{"head_dim": 64, "vocab_size": 2048, "norm": "rmsnorm", "qk_norm": false, "parallel_block": false, "lr_head": 0.00773, "max_grad_norm": 1.0, "final_lr_fraction": 0.0, "batch_tokens": 65536, "doc_mask": true, "dataset": "wikipedia_en"}
Each number is 128 + 32 x the weight over its row's rms, rounded and kept within 0 to 255. Layers, rows and columns count from 0. The size above them is the row's rms in percent of the matrix's.

# layer 5 MLP down (transposed), 768x192, rms 0.0261, rows 188-223, columns 96-191
size [ 94  95 104 105 101 108 103  97 109  93  90 105  99 100  98  98 101  94 109 101  94 100 103  99  98 101  87 108 101  99 100 111 100 108 105 105]
[[142  89 117 211 196 125 118 111 149 134  96 166 102 161 154 129 122  85 117  73 149 139 176 153 165 170 141 155 155 152 100 100 152  88 136 145 152 115 108 143 133 164 186 125 116 100 182 139  96 112 172 100 146 181 115 176  90 123 114 109 103  99 162  33 176 137 114 173 128  91 154  38 173  86 148  56 164 107 130 129  97 130 142 100 134 165 149 113 121 162 108 141 107  97 130 145]
 [145  75 148 132 107 148 137 112 129 125 138 167 108  94  95 126  98  78 115 144 110 123 116 108 156 167 132 105 129 147 130  97 115 123 106 103 134 153 122 125 173 151  85 116 144 116 117  92  90 200 114 130 199 128 172 141 164 162 137 126 110 124  68  80 106 176 100 120  79 150 197 137 145 111 161 148  85 112 161 173 122 154 163  90 130 116 140 140 189 170 140 120 109 122 140 114]
 [156  47 159 129 147 122 136 121 131 121 130 158 137 123 117 178  67 129 177 117 181 119 175 157 190 148 114 166  69 110 116 140 114  84 141 141 137 147 117 143 120  85 109  93 146  99  83  83 225 104 201 138 101 210 163 121 101  96 127 138 166 103 133 118 145  84 153 104 117 152 152 151 122 132 106 175  75 136 104 152 148 138  99  69 170 123 116 113  79 121 115 145  42 179 161 163]
 [125  84  88 102 165  99 145 108 103 102 130 133 127 136 179 166  58 147 112 106 169 152 123 133 167  96 103 124 147 130 147 151 115 117 153 113 128 109  76 120 175 105 117  92 173  91 155 113 144 178 145 119 144 133 166 129  77  94 161 128 102 141 145 149 133 159  56 106 158  98 165 142 167  95 122 136 224  95 141 111 145 151  99 111 108 154 122 109 105 154 101 124 147 110 126 201]
 [118 113 122 183 170  89 112 161 145 112 133 143 137  88  94 140 112 120 110 182 112 166 153  61 158 155  89 142 191 181 141 137 136 138  84 107 142  96 141 130 130  57 137  97 140  88 101 101 134 103 162 109 129 143  87 145 163 117 114 138 109 152 158 110 122 105  89 114 101 119 201 125 115 199 118  53 121 125  76 136 122  92 152 126 125 159 175 149 238 140 112  90 134 162 149 125]
 [120 100 109 158 119 162 136 123 149  79  82 165 190 160 126 158 126 178 124 136 105  88 187 160 143 147 126 165 114 153 131 147 124 160 118 117 128  98 135 164  82 163 119 176  87 144 115  81 101 123 143 119  58 117  95 145 159  98  56 123  67 152 172 135 108 151 161 145 119 116  39 190 121 151 157 159 108 127 130 151 137 102 127 107 135 125 122  76  86 134 145 134 115 149 197 107]
 [100 134 156 171 148 103 156 135  76 122  85 113 115 104  73 152 102 113 106 148 105 115 144 138 106 141 163 115 151  80 137 180 152 169 143 112 145 153 115 171 111 190 196 108 102  99 120 114  99 131 152 175 147 124 157 127 127 143 146 173 117 108  81 123 100 130 167  96 164  84  81 167  90 153 151 149 166 114 106  88 138 135  69 130 147 164 101 150 149 128 105 124  93 116  88  93]
 [143 126 137 138  85  84 153 158 106 195 126 184  81 127  95 147 132  75 149 177 134 109 144 181 150 111  95 136 134 111 189 128 140 126 140  94  94 115 158 100 140 115 115 149 140 132 139 125  78  90 147 118 112 134 151 151 111 120  81 112 132 155 134 142 100 120 103 134 152 163 168 153 121  90 118 176 132  82  65 101 118 187 183 140 129 170 112 144 148 136  57 122 140 116 147 134]
 [127  70 160 117 147  93 149  75 149 123  49 119  91 155 151 128 152 125 138 193 172 121 132 102 131  97 120  74  77 136 150  80 104 105 115 110 152 194 192 113 115 115  72  94 167 109 134 109 106 196  82 101 137 124 160 135 138 161 139 118 147  80 110 213 126 107 138  85 183  35 189 102  80 110 151 140 128 138 129  92 126 184 165 158 132 186  87 143 122 134 103 156  94 106 112 189]
 [124 110 206  64 141 136 137  91 151  93 132 188  91 187  88 126 114 107 130  81 173 108 137 166 136 131 120 174 142 138 167 164  91  97  99 162 120 121 167 154 156  97  76 104 111 183  90 166 206 135 130 143 159 106 151 171  49 189 126 113 127 130 161 120 144 144 100 126 154 121 156 122 151 171 116 184 114 135 178  57 158 184 116  76 131 165 104  86 145 120  97 129 118 140 114 112]
 [106 224 122  89 109 135 107 128 124 104 115 122 110  96 144 126 144 179 101 181 144 119 128  78 124 127 112 160 157  66 113 160  86 119 143 125 137 123  80 120 136 146  88 118  86 144 124 137 128 179 143 104 137  98 156 170 115 190 109  71 104 127  84  82 140  51  67  74 161 131 140 139 129 146  71 146 137 153 183 113 113 148 157 147 148 120 108 103  94 105 149 112 109 139 127 150]
 [207  98 152  95 110 101 109 111 134 143 144 152  92 165 102  80 123 177  77 145 116 104 133  91 176 153 123 123 111  88 138 112 151 166  77 165 153 180 138  99 111 120 131 168 100 146 104 103 149 191 116 125 147 137 161 114  90 152 189 167 163 146 112 173 114  28 103 164 153 133 110  78  98 161 124  83 125  89  79 118 198  85 148 109  81 159 109 129 144 115 164 117 141 163  95 139]
 [ 77 134  79 144 139 119  73 146  63 125 176 121 132 116 165  99 157 142 133  57 149 187 119 113 155 112  30 108 127 188 104 156 131 111 167  94  68  81 141 138 130  81 171 121 124  77 102 103 171 135 129 130 114 127 115 135 137 172 100 169 189 130 152 114 149 159 145  87 185 120 108  90  97  95 134  98 130 136 150 134 113  73  94  97 124 121 104 170 168 147  99 162 157 131 130 141]
 [140  73  74 120  95 170 102 163 119 144  51 137 140 123 140  62 171  93  91 144 114 137 150 106  98 118  88 148 154  91 185 164 110 121 107 113 170 122 135  65 148 121 111 201 121  76 157 121  81 133 129  99 131  75  87 174 127 142  98 131 150 132 154 152 116 132 138 141 123 106 146 156 188 127 120 137  95 115  90  84 106 148 155 208 143 125 157 140 115 121 125 142 127 186  69 148]
 [135 123 133 152 174 179 109 105  70 140 109 152  90 156 146 140 156 145 121  80 184 139 120 114 123 114 106 145 128 132 146 160  82 103  96 118 108 157  94 175 173 147 114 138 124 104  91 133  95 126  99 159 158  93 107 108 124 116  77 122 118 154 126 154 178 107  87 172 127 144 131 129 105 156  60  94 153 157 220 105 130 162 158 170 109 145  69 105 122 123 123  96 168 148 128 152]
 [117 139 174 136 188 108 128  92  99 144  87 203 102 177  81  88  95 139 132 111 151 119 106 179  95 161 160 113 143 100  99 126 107 129  82 151 123 128 139 101 102 152 151  81  64 116 147 153 128 106  97 125 159 115 125 125 162  83 164  92 178 141 106  85 113  99 137 115  48  98  71  77 166 102  85 156 182 176 115 137 144 160 134 158 114 112 119 111 123 122 103 200  97 114 212 131]
 [160  62 117 168 136 126 104 120 101 158 143 145 117 142  89 164 106 135 123  86 142 164 150 124  52  95  95 124  92 137 113 143 160 134  95 152  90 118 124 186 173 123 169 139 123 122 175 122 112 156 148 163 134 113 142 148 146 131 199 130 121 124 138 132 110 126  62 159  65 107 112 162 127 136 101 162 117 120 125 137 119 144 117 141  92 138 113  50 101 125  78 132  79 119 147 126]
 [ 81 115 122 165  76 119 129 139 158 112 136 100 163 163 137 204  77 124 124  94  94 153 160 108  88 116  91  72 126 104 103  78 150 126 161 178 120 118  63 193 191 153 134  90 112 161  99 153  65 140  83 133 181  85 139 147 114 120 136  99 106 101  92 149  89 133  78 163 154 124 167 173 145 172 112 147 159 106 117 160 127 119 133  64 116 164  70 142 143 108  97 144 104 122 142  85]
 [111 154 166  80 102 134 182  76 136  99 112 161 136 121 118 129 132 111 138  84 154 105 104 103 110 104 105 209 148  69 164 144 124 172 129 134 157 183 125 111 126 184 144 169 125 194 142  95 118 100 163 131 172 109  70 174  66 102 127 200 135 195 104 149 152 105 139 140 111 126  41 112 109 159 101 131 148 111 100 127 183 141 188 157 124 136  94 122  68  94 105 163 126 149 101  97]
 [143 137  94 116 128 122 130 198 145 104 148 124 164 102 139 137 165 123 190 133  79 161  96 119 148 141 129  88 126 130 155 142 179 119 122 151 122 103 139 200 131 168 141  69 163 128 156 141 163  63  86 175 132 134  85 120 133  85 111 176 162 159  88 135 119 105 119 152 199 125 147 172  79  96 173 130  64 112  45 149 140 122 134 136 133 124  75 159 137 115 190 146 170  75 114 174]
 [178 143 203  66 201 110 152 148 137  86  53  66 116 126 135 144 130 139 132 117  86 186 114 128 128 136 207 177 140  99 119  91  90 119 119 133 138 138 140 119 125 124  83 179 120 106 118 125 147 172 190  90 187 108 127 131 102 137 179 142 149 168 113  94 163 127 151 159  64  83 121 201 136 114 125 192 154 111 172 171 146 196 130  80  93 138  66 123 135 117 151 158 150 132 143 183]
 [152 158 129 117 165 148 167 105 112 171 125 160 110 170 179 100 112  47 115  89 170  69 142 148  84  84 171 107 138 151  78 144 161 157 128 104 150 102 141  68 114 187 123 126 131 130 166 116 117 173 125 152 156 192 151  99 178  78 101 112 159 161  89  81 143 125 119 137  81 159 108 117 163 113 150 113  71 157 110 180 159 162 136 136 136 159 144  85 166 152 159 138 112  94  96 147]
 [105 125 125 195  98 164 160 126 174  96 104 139 182 162 122 140 123  77 121 109 120 176 122  49 140 141  89 156 153 171  97 136 112 106 168 147 150 131 115  89 153 144 121 153 116 114  82 108 201 130  99 153  88 150 122  84 104 114 123 111 151 114 154 186 145 150 155 137 168 171 141  85 146 142  86  88 131 141 140 112  85  80 164 115  80  89 180 123 134 149 148  57 117 119 187 180]
 [176 133 115 128 117 108 124  89 193 185  91 110 149 178 164  73 141 130 126 149 136 152 138 148 136 128 111 132 125 140 176  79 153 137 127 124  67 122 137  38 108 112 115 134  76 163  49 111 118 138 122 143 117 144 129 111 120  98 131 152 194 112 132 147  88 122 125 154 172 137 156 111 162 110 146 143 131 169 178 152 136 191  92 140 107 104 146 132 162 105 149 112 155 119 119 117]
 [117 128 146 145  91 115 163 158  75 116 157 144 136 126  99 143  63 106 150 149  79 164 139  87 163  49 143 148 137 145  83 113 106 135 124 112 137 113 108  61  83  75 113 133 122 141 137 166 175 136 166 134 131 171 107 167 161  48 119 176  81 169 160 139 110  43 112 144  90 115 140 102  66 130 100 157 128 111  70 134 139  46 148 137 115 174 153 112 123 124 164 106 135 125 120  98]
 [130 157 114 115 111 124 157 120  88 141 152 123 121 116 191 126 109 115 154 130 130 108 149  77 134 168 137 148 133 159  81  86  89 138 130 139 133 192 200 100 175 178 137 143 126 155 120 108 125 108 117 126  84 133 145 163  87 103 148 112  29 144 130 114 181 115 117 145 130 155 130 126 192 166 158 140 122 143 188 132 204 140 103  63 109 185 112 145 118 109 152 168 121 159 105  85]
 [131 140 173 146 141 117 123 145 169 179 132 156 113 154 128  94 140 117 144 146 191 157 142 151 165  53  87  96 120  95  92 145 163 114 107 114 155 111 102  90 229 151  93 216  68 171 107 136 162  73 145 111 130 119  83 104 139 115 115 144 115 142 163 149 147  80 141 194 161  88 123 123 118 102 166 100  54 162  89 100 148 135 149 150  95  98 216 117 127 133 167 131 123  88 150 195]
 [152  89 118  78 128  99 137 115 123 153 182  61 112 159  90 141 106 101 150 122 140  95 116 139  94 114 135 102 131 107 114 104 163 139 154 128 125 115 149  74 109 144 117 123  97  96  87  61 105 159 130 111 103 105 140 140 128  84 111  94 104 131 116 133 102 109 148 128 127  84 109 171 174  86 166 114 107  92  97 111 125  97 120 113 149  93 127  84  60 101 154 119 152 104 125  83]
 [142 106  99 156  78 102 101 132 196  91  93 167 143 131 121 161 120 123 117 161 138 158 141 137 143 106 137  94 188 152  92 120 116 118 137 105 111 131 133 163 153 138 159  96 101 168  78 131 139 133 153 156 135 118 107 177 177 119 135  70 115 133 150 113  98  94 115 159 145  91 192 153 167 160 149 124 196  56  76 187 143 125  88 125 167 103 140  68 129 143 101 104 147 140 105 143]
 [163  93 160 154 118 124 178 111 104 107  94 128 158 150  54 153 148 185 161 119 107 123 138 170 167 104  80  85 131 150 108 138 138 122 149  92 100 102 123 151 105  65 111 146  76 112 136  86  92  93 132 118 182 124 165 131  83 194 194 119  70 144  48  99 120 121 108  95 155 109 147 139  98 118 134  80 136 141  92 147  75 158 137 115 154 133  69  96 120 186 140 148 112 130 104 171]
 [205  94 125 119 178 113 131 125 144 117 107 119 111 148 123 138 110 145 140 129  96  69 124 140 209 130 176 139 142  80  82 109 129 151  99 131 138 134 171 147 152 142 106 112  87 113 160 132 141  87 107 187 144 117 169 115 135 141  83 219 110 119 131 109 142 107  95  95  88 121 138 157  57 143 129 143 204  68 168 108 143 156 153 140 105  84 155 104 139  95 122 102 135 127 142  77]
 [129 107 135 135 134 158 160 153 127 108 114 146 167  94 172 155 115 158 115 123 117 149  91 141 128 117 129 122  29 109 141 129  60 118 141  85 133 148 110 122  67 121 144 150 140 209 147 142 158 106 103 146 129 129 104 137  88 109 122 160 132 251 157 128 141 176 149 172 156 110 137 131  98 118 138 162 135 172 121  92 150 122 155 148 160  85  80 150  87 105  96 134  89 102 119 100]
 [174 126 139 109 102 133 120 143 147  73 102 115 123 153 147 103 110 142 127 156  72 128 142  45 121 114 126 175 146 102  94 130  67  82 148  61  90 100 147  66 108 103 133 208 106 175 147 176 132 156  95 174  96 124 131 147 140 156  70 131 123  85 117 119  58 175 113  66  51 130 111  84 122 111 152 136 111 148 124 110 138  76 159 108 110 107 184 148 132 110 172 159  62  71 150  74]
 [121 111 118 161 111 158 108 111 102 195 158 129 126 108  88  82  87 112 120 131 165 126 121 101 130 111  84  73 170 179 108 141 136 119 101 140  93  85 117 164  99  99 117  47 105 145  58 107 123 103 140 109 127 110 142 158 103 142 136 107 135  64  41  38 117  88 117 108 152 113  77 164 103 174 137 181 130 107 160 107 137 107  99 138 115 176 151 160 155 132  73 118  82 156  77 169]
 [124 111 121 134 126 117  74 192  91 141 122  97 146 138 177 227 130 144 150  95 105 139 152 187  87 191 128 127 108 118 103 180 139 102 111 109 125 108 134 155 149 110 188 145 122 157 132  94 111 106 158 145 131  81 142 142  59 128 114 102 187 103  91 107 117 159 113  89 175 132 128 142  66 185 142 108  87 156 153 190 112 135 164 111 111 167 109 153 155 158  67 115 139 136 122  98]
 [112 137 115  95  95 119 108 191 128 233 137 111 113 192 110 117  67  67 146 127 166  90 127 109 116 168 171 135 170 118 102 126 172  98 129 125  64 142 117 113 181  94 125 170 111 116 108 140 121 136  65 160 158 123 137  94 139  60 138 121 109 191  78 139 133 160 132 165 113 128  94 104 132  94 142 113 121 134 199 147 160 109 146 154  89 131 116 132  93 106 137  71 136 123 115  87]]
# layer 5 MLP up, 768x192, rms 0.0999, rows 189-224, columns 96-191
size [ 98 106 109  98 110  99 103 100 100  94 105 100  96  97  98  98  93 112 103  97 102 104  98  95 103  93 104  93 100 104 109  96  98 104 103  99]
[[159 129  40 133 112 149  95 130 118 103 111  62 133 119 175  88 205 170 190 144 120 165  36 118 117 138 104 119 105 108  55 148 119 124 146 129 165 151 176 152  91  81 155 188 134 180 131 161 175  79 193 139 130 130 103 136 126 115 110 142  61 125 115 158 142 147 129 115 153 170 133 127 114  92  83 115 182 206  90 121  88 188 117 158  92 131 109 180  90 119 123 149 111 142  73 106]
 [150  46 149 120 131 151 135 150 168 106 154 169  99 175  91 160 154 137 169 103 145 117 111 116  90 138 134 168 140 123 139 120 142 189 173  69  74 140 105 142  89 106 108  75 113 138  92 102 104 148 105  63 149 144 126 133 137 160  97 146  98 120 136 108 118 117 122 173 106 149 133 137 171 108 138 131 125 117 123 152 144 126 164 167 165 135  82 151 145  90 129 166 140 129 113 100]
 [153 141 165 167 111 107  85  56 166 159 116  96 142  97  86  97 107 124 122 118  73 181 148 136 109 138 123 125 120 119 112 166 135 128  89 183 122 172 118  98 175 157  90 134  96 145 108  98 126 102 161 106 131 122  94 132 157  88 160  57 186 107 125 158  89  99 151 125 117 142  80  69 157  97 111 137 166 155 141 154 172 113 169 153 139 124 124 162 153  79  99 122 142  89 170 144]
 [147 206 124  38 116 126 157 143 118 158 102  97 150 109 132 114 139  89 163  64 185  80 147 102  76  93 188 139 116 106 116 140 124 104 124  93 163 148 141 100 166 119  65 144 118 138  98 148 139 140 128 160 138  73 151  71 147 176 139 103 117  94 112 231 162 133 173  84 163 148 117  94 164  66 132 186 133 131 121  84 151  83 104 121 124  76 134 116  70 138 146 134  94 125 106 112]
 [175 130  74 121 106 113 139 129 138 139 170  93  78 157 156 118  98 143 132 101 186 126 106 146 100 122 111 164 106 208 114  57 161 135 141  84  99 179 140 181 155 121 142 137  93 162  98  94 144  96 102  97 164 179 138  91 107 168 151 123 188 163 155 181 162  92 172 155 137 109 173 127 132 118  85  59 158 133 166  74 161 118 119 138 149 146 169 162 175 169 106 112 141 142  84 138]
 [114 111 108 132 169 150 131  92 120  83 139  83 138 137 160 149 158 142 144 171 172 174 111  94 115  99 114 133 167 115 123  71 106 147  59 118 158  55 185  66 118 150 174  83 168 117 130 143 121 148 139 132 130 115  81 135  73 163 197  98 151 106 140 134  93 126 144 113 214 138 163 133 201 127 193 120  91  72  98 167 140 127 124 137 184 132  54 116 110 157 141 141 165  95  84 151]
 [139 125 181 141 139 189 139 146 171 158 165  83 143 161 105  98 152 132 146 142 146 125 125 122  97 127 156 156 133 112  94 145 203  74 166 156  88 136 147 168 147 132 102  93 147  92 159 117  92  95 136 144 146 133 135 180  70 131 127 114 176 100 117  88 161 119 146 130  99  90  61  68 149 152  66 123  79 129 183 105 105  95  92 107 151 108  95 117 107 140 100 167 114 140 107 127]
 [160 192 128 141 156 166  87  88  92 124  93 184 172  68 115 153 119 101 159 123 121 150  82  74  61  84 181 148 132 140 126 125 133 121 106 180 101 142 147 109 128  88 140 170 151 108  99 142  79 135 222 117 110 129 130 132 118 109 116 151 103 130 122 165 100 142 167 144 112 203 154 131 194  82  97 118 134 151  90 136 110 125 144 134  99 131 167 113 115  36 149  87 144 124 139 141]
 [140 136  67 179  86 153 131 153 102 119 113 126 182  96 127 129 129  96 131 141 125 126 172 119 173 149 139 101 112 129  89 103 103 141 163 184 183 179 111  99  52 142 143  93 123  57 102 100 110 111 122  98  71 110 133 135 130 151 122 108  51  84  55 101  98 126  89 124 149 212 110 151 137 131 125 168 148 173  59 107 167 114  90 143  95 122 149 108 172 156 158 101  97  96 129 134]
 [ 76 123 142 158 167 118 143 113  93 104 127 132  92 129  98 101 175 137 136 120 128 122  80 105 119 191  62 124 130 174 126 144 176  99 168  92 142 164 168 153 124 166  65 127 149 114 129 177 148 161 100 108  54 123 130 146 132 167 146 136 121 147  89 133 111 191 133 185 157 116 140  48 136 120 110 142 126 125 104 127 141  96 133 168  91 106 116  78  94 157 105 195 114 106 110 150]
 [ 72 137 175 135 126 107 174 119 117 149 160 124 152  87 152 114 179 148 117 159 146 162 157 157 111 137 155 136  50 159 167 132 144  92 122 132 138  90  79  95 122 127 136 125 133 112 107 125  73 108 199 124 154 105 192 141 130 103 139 123 145 116 124 137 122 133 164 146 100 103 124 124 143 139 153 113 127 112 139 189 134 144 194 150 172 157 170 176 108 159  76 165 134 168 124 161]
 [107 156 175 117 116  91  95  87 173 145  71 125 132 133 119 116 149 134 177 215  90 175  81 145 149 131 140  91 192  69 111  86 129 138 142 141 125  97 117 135 102 112  88 146  92 126 193 184 101 141 123 141 124 102 156  85 155 132 123 122 143  99 104  90  80 138 129 137 132 104 118  83 106 123  96 120 165 128  87  94 126  80 161 140 197 177 117 144 155  74 128 133 172 132 175 125]
 [113 155 158 127 158 105 131 154 184 148 152 127 168  79 115 176 160 104 141 153 143 123 132  93 129  97 104 136 130 138 131  77 145  84 103 116 126  52 156 123 136 136 147  79 147 116 114 111  97 121 126 101 121 136 171 111 148 152 163 129 131  87 126 190 110  89  93  80 157 118 186 103 136 146 132 155 133 124 122 145 137 143 127 103  81 129 108 100 161 126 113 146 174 125 174 143]
 [185 152 138  97 167 188 134 126 171 139 143  93 156  85 100  99 148 122 158 138  76  75 117 126 158 113 155  81 135 196 131 160 124 123 122 150 118  61 142  72 108 122 161  91 127 124 122 192 134  67 170 150 147 188 132 142 181  93  80 128 148 132  79 152  86  72 100  84 151 141 203 118 124  89 133 165 148 141 174 121 109 109 139 184 124 114 175 183 142  90 169 127 162 111  87 111]
 [129 146  87 156 161 111  85 132 123  61  80 140 208  80 129  97 113 138 186 114 135 158 136  73 117 155 130 133 134 111 111  78 140 175 176 125 169  81 175 114 158 109 166 144 207 143 174 117 122  98 179  93 173 111 144 154 111 216 134 139 110 163 128  61 138 153  89 121  60 162 111 138 110 176 121 150 129 161 124 104 117  89 117 165 123 138 158 158 160 187 147 108 162 133 129 139]
 [106 125 117  65  89  90 163 157 124 134 129 145 123 163 101 129 101 128 150 138 138 121 105 141 109 147 144 146 134 130 105 154  55 169 116 113 129 106 174  99 138 183 146 141 162 183 123  85 123  93 132  80  82 146 166 117 140 192 126 170 103 172 103 167 164 166 153 135 113 111 107 127  98 150 117 115 104  77 166 138 183  88 174 200  64 169 190 189 145 131 139 141 202  76 109 114]
 [132 127  99 153 166 140  71  57  95  83 132 146 115 174  83 119 124 156 131 164 184  70  42 127 134 130 116 150 110  92 116 119 127 121 156 108 127 106 131 147  44 126 182 154 119 140  93 141 148  98 167  80  29 127  97  73 166 155  97 119 129 111  97 130  93  90 134 135 105 126  95  95  74 119 110 163  12 151 140 132 108 112 117 160 159 127 119 136  48 152 105 122 112 158 102 145]
 [136 132 167 137 129 157 152 148 136 144  79 127  75 139 117 171 119 121 168 159 158 169 102 120  57 127 166 100 150 180 124  85 146 131 133  97 107  73 103 115  78 148  96  65 184 158 123 134 110 162  92 101  98 193 136 129 120 226 107 141 137 165 112  82 132 166 104  99 113 144 106 148 147 117 168 144 120 138  72 138 195 106 136 136 125 126  71  71 132  91  93 113 143  98 186  81]
 [156 171 162 156 127  87 174 104 119 150 203 119 115 147  47 166 130 124 156  79 138 128 124 101  81 133 180 132 181 150 132 163 124 114 114 146 124 116 127 121  97 124 156 127  85 153 144 126 146  97 111 163 151 128 139 113 134 189  99 158 121 166 169 108  89  69 172 121 140 208 172  96 177 175 108 101 125 136 102 121 155 108 123 154 147 140  59 134 120 181 102 114  88 119 103 129]
 [108 156 112  96 108 117 155 140 107 173 165 120 133 120  86 138 123  86 163 142 123 113 162 116 133 170 148  92 112 144 174 176 164 126 112  66 108 142 120 148 126 182 110  99 125  79 129 123 154 103 118  80  89 171 164 139 154 138 111 120 143 122 170 152  71 137  75 131 138 129 159  61 138 159 100  96  87  91 156  86  40  51 130 157 134 147 150 134  45  98  77 129 114 139 149  83]
 [107 143 116  78  51 136 105 101 129 132 108  98 137  75  43 135 140 185 154  92 116 143  87 118 126 177 150  83 161 166 110 143  86 181 115 144 156 181 117 145 167 118 131  46  79 128 111 117 135  67 142 106 110 141  75 181  93 141 149 136 101 157 181 124 171 149 131 132  89 153 138  96 139 137 142 120 178  90 119 119  97  91 100  83 120 121 109 148 124 140 151 117 134 177 141 105]
 [137 119 102 124 187 103 115 119 123 133 169 150 150  70 124 234 158 135 154 128 114 170  85 143 122  53 129 153  87 104 209 148  70  61 101 197 152 126 129  78 128 116  99 105 138 118 123 107 182  67  97 129 139 133 170  97  84 153 116 116 135 147 142 138 126 162 155 132 132 102 156  94  87 115  70 103 190 117 119 101 116 155 160 138  92 108 143 127 139  91  82 104 138 146  88 127]
 [157 185 166 155 105 134 134 120 114 106 133 171 119 157  68 167 137 121 104 118 154  66 129  96 105 110 139 151  95 100  77 148  88 146 143 193 185 124 159 131 139 107 117 115 191 157 191 104 145 122 151 144  97 103 142  87 128 151 140 118 105 164 102  93 166 108 142 106 177  91 165 139 116 155 134 113  99 121 101  70 124  59 112  58  77 165 139 114 129 178 101 109 150 107  86  92]
 [121 121 173 156 124 172 113 102 168 124 110  78 107 135 131 109 181 119 100  80 115 108  37 190  95 115 109 108 185 135 140 168 164 146 151 139 133 149 170 123 135 160 162 100 119 173 164 159 124 114  41  79 128  90 112  89 139 154 130 179 134 114  86 153 113 152 116 125 153 126 121 120 114 184 103  74 102  95 106 103  73 128 138 169 112  87  82 141  90 108 128 133 135 111 161 118]
 [ 94  88 122  62  94 101  93 110 134 133 126 100 102  43  79 104 111  52 120 107 141 157 168 106 120 100 113 110 150 159  87 130 120 170 149  58 162 155 159 111 117 106 160  90  76 149 129 132 155 124 161 115 110 127 152 117 183 168  90 154 139  77 112 126  71 138 174 112  70 116  97  73  81 128 131 147 139  90 144 121 172 115  66 177 106 189 105 168 106 152  57 163 109 150 103 178]
 [119 115 140 153 120 173 171 125  92  78 145 163 137 135 169 110 126 144 113 153 100  95 119 136 104 130 145 174 152 152 161 209  84 125 163  43 135 168 159 126  96 128 164  82 202 116  71 101 137 188  86 104  76 111 152 119  81 116 119  99  62 165  56 147 107 141 106 118 130 125  96 148 115 149 138 142 151  68 171 103 120 124  99 120 156 127  92 127 108 132 138 174 179 145 151 142]
 [120  90 151  78 157  71  93 145  90  99 112  71  92 106 136 112 152 168 117  95 117 159 130 159  99 100  82 147 178 131 140 122 174 135  91 144 118 138 126  95 162  87 129 106  80 138  89 143  83  56 128 145  95 101  87 194 104  51 130 136  72 126 102 116 128 157 151 126  73 129 102 106 136 139 142 148 170 144 102 102 105 208 123 129 199 130 158 173 171  72 119 151 168 100 128 111]
 [106 128 113 140 123 137 124 143 104 153 189 114 103 139  69 141 135  91 175 144  53  78  84 161 144 136 145 150 138 152 116 145 106  54  88 134  70 154 114  82 146  71  85 125 145 175  89 162 131  94 116 159  87 170 202 163 198 210 124 118 141 148 124 139 157 130  78  95  96 120 100 117 139 128  98 136 168 175 115 165  84 111 124 131  97 102 130 141 142 149 148 155 133  95 130  93]
 [136  91 118 156 167 146 120 148 116 140 114 123 172 154 163 110  89  99 160  58 112 165  80  75 114 157 166 141 126 102 101 105  95 136 146 134 158 117 199 134  99 114 142 126 143 165 186 122 125 106 157 106  79 147 110 118 126 117  50 118 179  94 129 163  78  75 147 147 156  90 161 163 153 143 167 113  83  86 170  70 132 111 143 173 122 114 117 114 119 140  68  86  84 191  72 121]
 [102 151 127 107 159 112 115 110 184 116 114 163 140 112 159 132 160 141 104 145  83  65 105  90 189 146 117 200 118  72 113 192 147 167 134 152 153 133 151 174 158  69 166 155 132 115  53 125  91 133 163 155 137  79 179 182 193 136 134 163 136 125 190 169 132 127 115  92 113 198 150 141  74  83  82 105 148 168 153 135  92 138 170  93 156 119 117 158 125 142  92  81 106 149 117  92]
 [154 100 132 119 103 129  96  64 139 143 171 103 151 126 120 119 101 115 156 130 171 144  78 120 164 126  67 170 101 173 101  83 142 161  93 184 111 120 154 149 156 111 112 116 126  66 121 121 129 153 145 128 140  89 100 122 125 143  97 135 124 103 150 131 145 151 151 120 147 133 169 179 193 172 158 131  31 132 174 132 123 103 121 172 166 124 113 151 153 148  74 122  98 219 161 127]
 [157 161 123 147 116 144 152 121  70 160 128  84  65  95 123 207 181 157  65 147 129 112 117 124 121  98 173 130 199 173 113 166 111 124  67 183 112 132 126 145 100 109 165 142 139 116 119 167 135  78 123  67 152 169 145 132 156 142 112 114 143 180 115 163 168 153 155 153 162 147 166 155 125 106 104  89 153 103 129 156  93 103 107 216  92 140 102 118  97 146 111 191 130 125  99 154]
 [129 146 151  76 140 109  94 182 155  90  99 129 165 133 135 112 154 157 146 123  83 177 153 106 106 177 138 204  66 112 133 118 140 173 130 126 179 218 136  98 114 202 164 156 147  92 164 142 131 165 151 165 123 103 150  67 171 151 115  71  82 137 173 214 153 137 134 120 132 124 161 104 149  97  98 104 117 125  77 179 159 152 152 113 121  67 103 147  96 148 142 128 152  89 134 138]
 [153 100 161 217 152  67 159 178 155 108  99  92 141 195 101 128 110 110 109 145 155 135 121 127 112 165 167 135 167 195  88 157 105 102 119 136 200 158 106 131 111 170 169 119 120 146 113 201 153  83 118 133 148 132 188 156 139  90  80  89 101  84 202  74  98 192 160 113 158 135 145 139  90 136 154 101  98 161 160  89 126  89 130  79 157 148 109 131 129 180 160  99 175 104 123 167]
 [111  88  96 173 102  99 149 109 135  76 173 146 134 156  36 215 143  69 105  97 219 156  78 118 108 122 135 153 164 129 142 205 188 117 117 111 172 162 187 104 134 121 129  93 125  94 100 115 121 129 115 175  81 135 119 132 118 126 138 149 109 148  70 167 110 163 115 127 113 120 135 139 186 151 149 145 153 128 138  96 100 138  56 105 118  67 147 121 111 158 171 110 162 130 184 100]
 [ 94 150 174 159  77 143 141 134 182 113 119 136 129 134 147 152 128 122 117 105  77 108 127 108 222 173 210 129 134 184  88 138 111 166 118 151 119 122 124 136 149 108 152 104 118  77 156 145 134  63 154 116 134  68 137 103 164 104 117 124  48 146 189 155 134 148 131 133 151 112  97 120 160 144 159  72 158  99 122 142 154 112 170 118 181 102  96 171 187 136 165  76 143 158  74 144]]